From a checkpoint of a small transformer trained on Wikipedia.
Architecture: rotary positions, no biases in attention or MLP, untied embeddings.
Each number is 500 + 50 x the weight over its row's rms, rounded and kept within 0 to 999. Layers, rows and columns count from 0. Numbers have three digits each. The size before them is the row's rms in percent of the matrix's.

# layer 6 attention query, 128x128, rms 0.13, rows 100-127, columns 0-63
144:461504470395493476448474482543551449425531474522528413391428536491484593579502558485530398487500453563486528419525548520485580476581556519531422444476507455575553367564503534533555449549447480
139:492533466408464476481466517540570483430514484489532434375437501463494555522509543400486373476502488530495518440502522518460572549545513535513441442513439440509517328519563539532530531587462489
103:495508396488507571541520529532380512474427466570404548560503528520551453548516526495520547553528449460418403516521478484517566488405460492536492457530541382478520472516431504513468429505423441
132:547506590545540545481411477476583531523508575502599484456488460455544509357541438493499428568430514442569571443427504463536382518516415520439602556422436535532468430563546530519528488457539503
084:522513559497491477489465384534473433530443490517471431532529530489594543542458486452522502478365420433540540501531513456468507457530497533539372506529499496559501542428479531494520412402491554
102:486523434437516571384514560465508493433475463469449535446468531498512496598497545436524443495524422497416497487472524478456590537425493523411553490501513519479581464561522499490605475557431429
106:493436522573432480536391419508472520563573574508469542518564501506517502350467423523422584558477567464574545545511482521519398558492449527545466509553522593563503581510495495494459428422604560
087:510631502505519535548557527522479510521455404520537535522525437547468451493469466563547544503515519450578476482460470511587443482457519492498561581487528486405420500460449541438443591470562430
122:493562523435538500509557579498406495487458485539564487537486447571409635536581550542567504408521506417495416466467420488528509503490477533505538531511475498382508400487448562529507526495406449
147:500525457537500438580582520466389446496458490460461552654537526575433510501484526515527626465549501454464421618487453535492530477441501502562499536529589482435458614430428511466440541518510509
103:463521508549360467522533484484520466491510516521459524481526496495487459551433584517366555523548523540474485493574453451483405511539566436509501575557545466509515533484467499446496555470412492
101:591479411539472523442519496484550460469541518426495487493603522473583446442526455509494498616444531463491455460453541474529451455447496542439578482518526493428419481579478387538569466499506425
105:518479481428433485358601491466612478423564521440506510474534420510485551480495470457519523561444503505505531531494464581506415550551582498531505588453567522497532478563502421472517554490466389
093:412373498546525485525515535408468569473573492468408528451463554455503480453523486447543513501467520449543580560511566471473598547429477455564442478480467522556468546564566554485502489604526519
110:455455437473606537491481474485427520571472505459378514558449527509502414499534477494496528485504438474385446551458493448462594644505505531503486418496395466437492480518536532495547517616493522
100:447532526613465403486407459543489496553536449393495461433459473535492456494468581523392538510487497519551534516493432542531457548490529456500569577430478472455537465533539532465436484498566509
101:414487506548552561563433478401520507503460465519544539524493413476439493544455550467525575518569519475481504575479503429458600494473512550562424419533487522543414538550532512548530406489463569
093:493437402444435525561575498404472463420533486416463565559492448480447515497518518503540600524547533525405443560550458476457554508436583470538453431574602414469467530541549504511503447506485431
104:445493458472494457408522417509469366429390397469443470580478530557492536480560537530495551490502524499486487489525479552502502510470530445518515562491531398473542543490407523434440456509498554
107:539582493590458413502509423540519500496524433484533478525574536552481534511477474473412458488485507486538541427435424521585456499597435462532529561562485503471555446461511477499486566415531508
111:486628557525486449561536498527459502549504546447516503507378515539448541529502494486491472527439432502506525449514547483499493458516507483497566593544580478466574508407470536513472579588463470
118:530462557480448525478525401452536507496502560449556493504412486429549434477526398541459509530431539504480543477510603440524507521514540523444581526425569595488518475475524453517499507582458449
118:433451469393497469513533585456425577544532452496398490455465440598483602479579541588496514514527495457498517492541575592468578521496489483474532505540529463465541510452590518539496507531572477
121:463516355512484545464588450447479514488543506485490503554488512491487391588505497478537566532525538573382475525548554528383569456493571567539409418547604520535463548451504484542514506576444504
101:477593463506449429424557486505465541481628480500465476413636617502495472465481519478558575526457467473495561518589527536418553477488567548499476525546577536475523565463531476464415576537375509
107:491411495486554416546522543524503471473560581516519437505445521461596391568516501492441485464489468514439538537569548446453477482479496411511516389473521541608570499506439509463477458520496470
114:556500503454491549488511473482502505572527552557564497483474552396501586495590434551575447457501476437443452468479548473432393395474419584401590495425400522489487505547447385606568472462509548
109:514447503548397476543548432424527505523449461456484598470597504457546564507398624511486574437546523516476465521486483481405511467492522481449467443585488482570419520566500439530551463548430434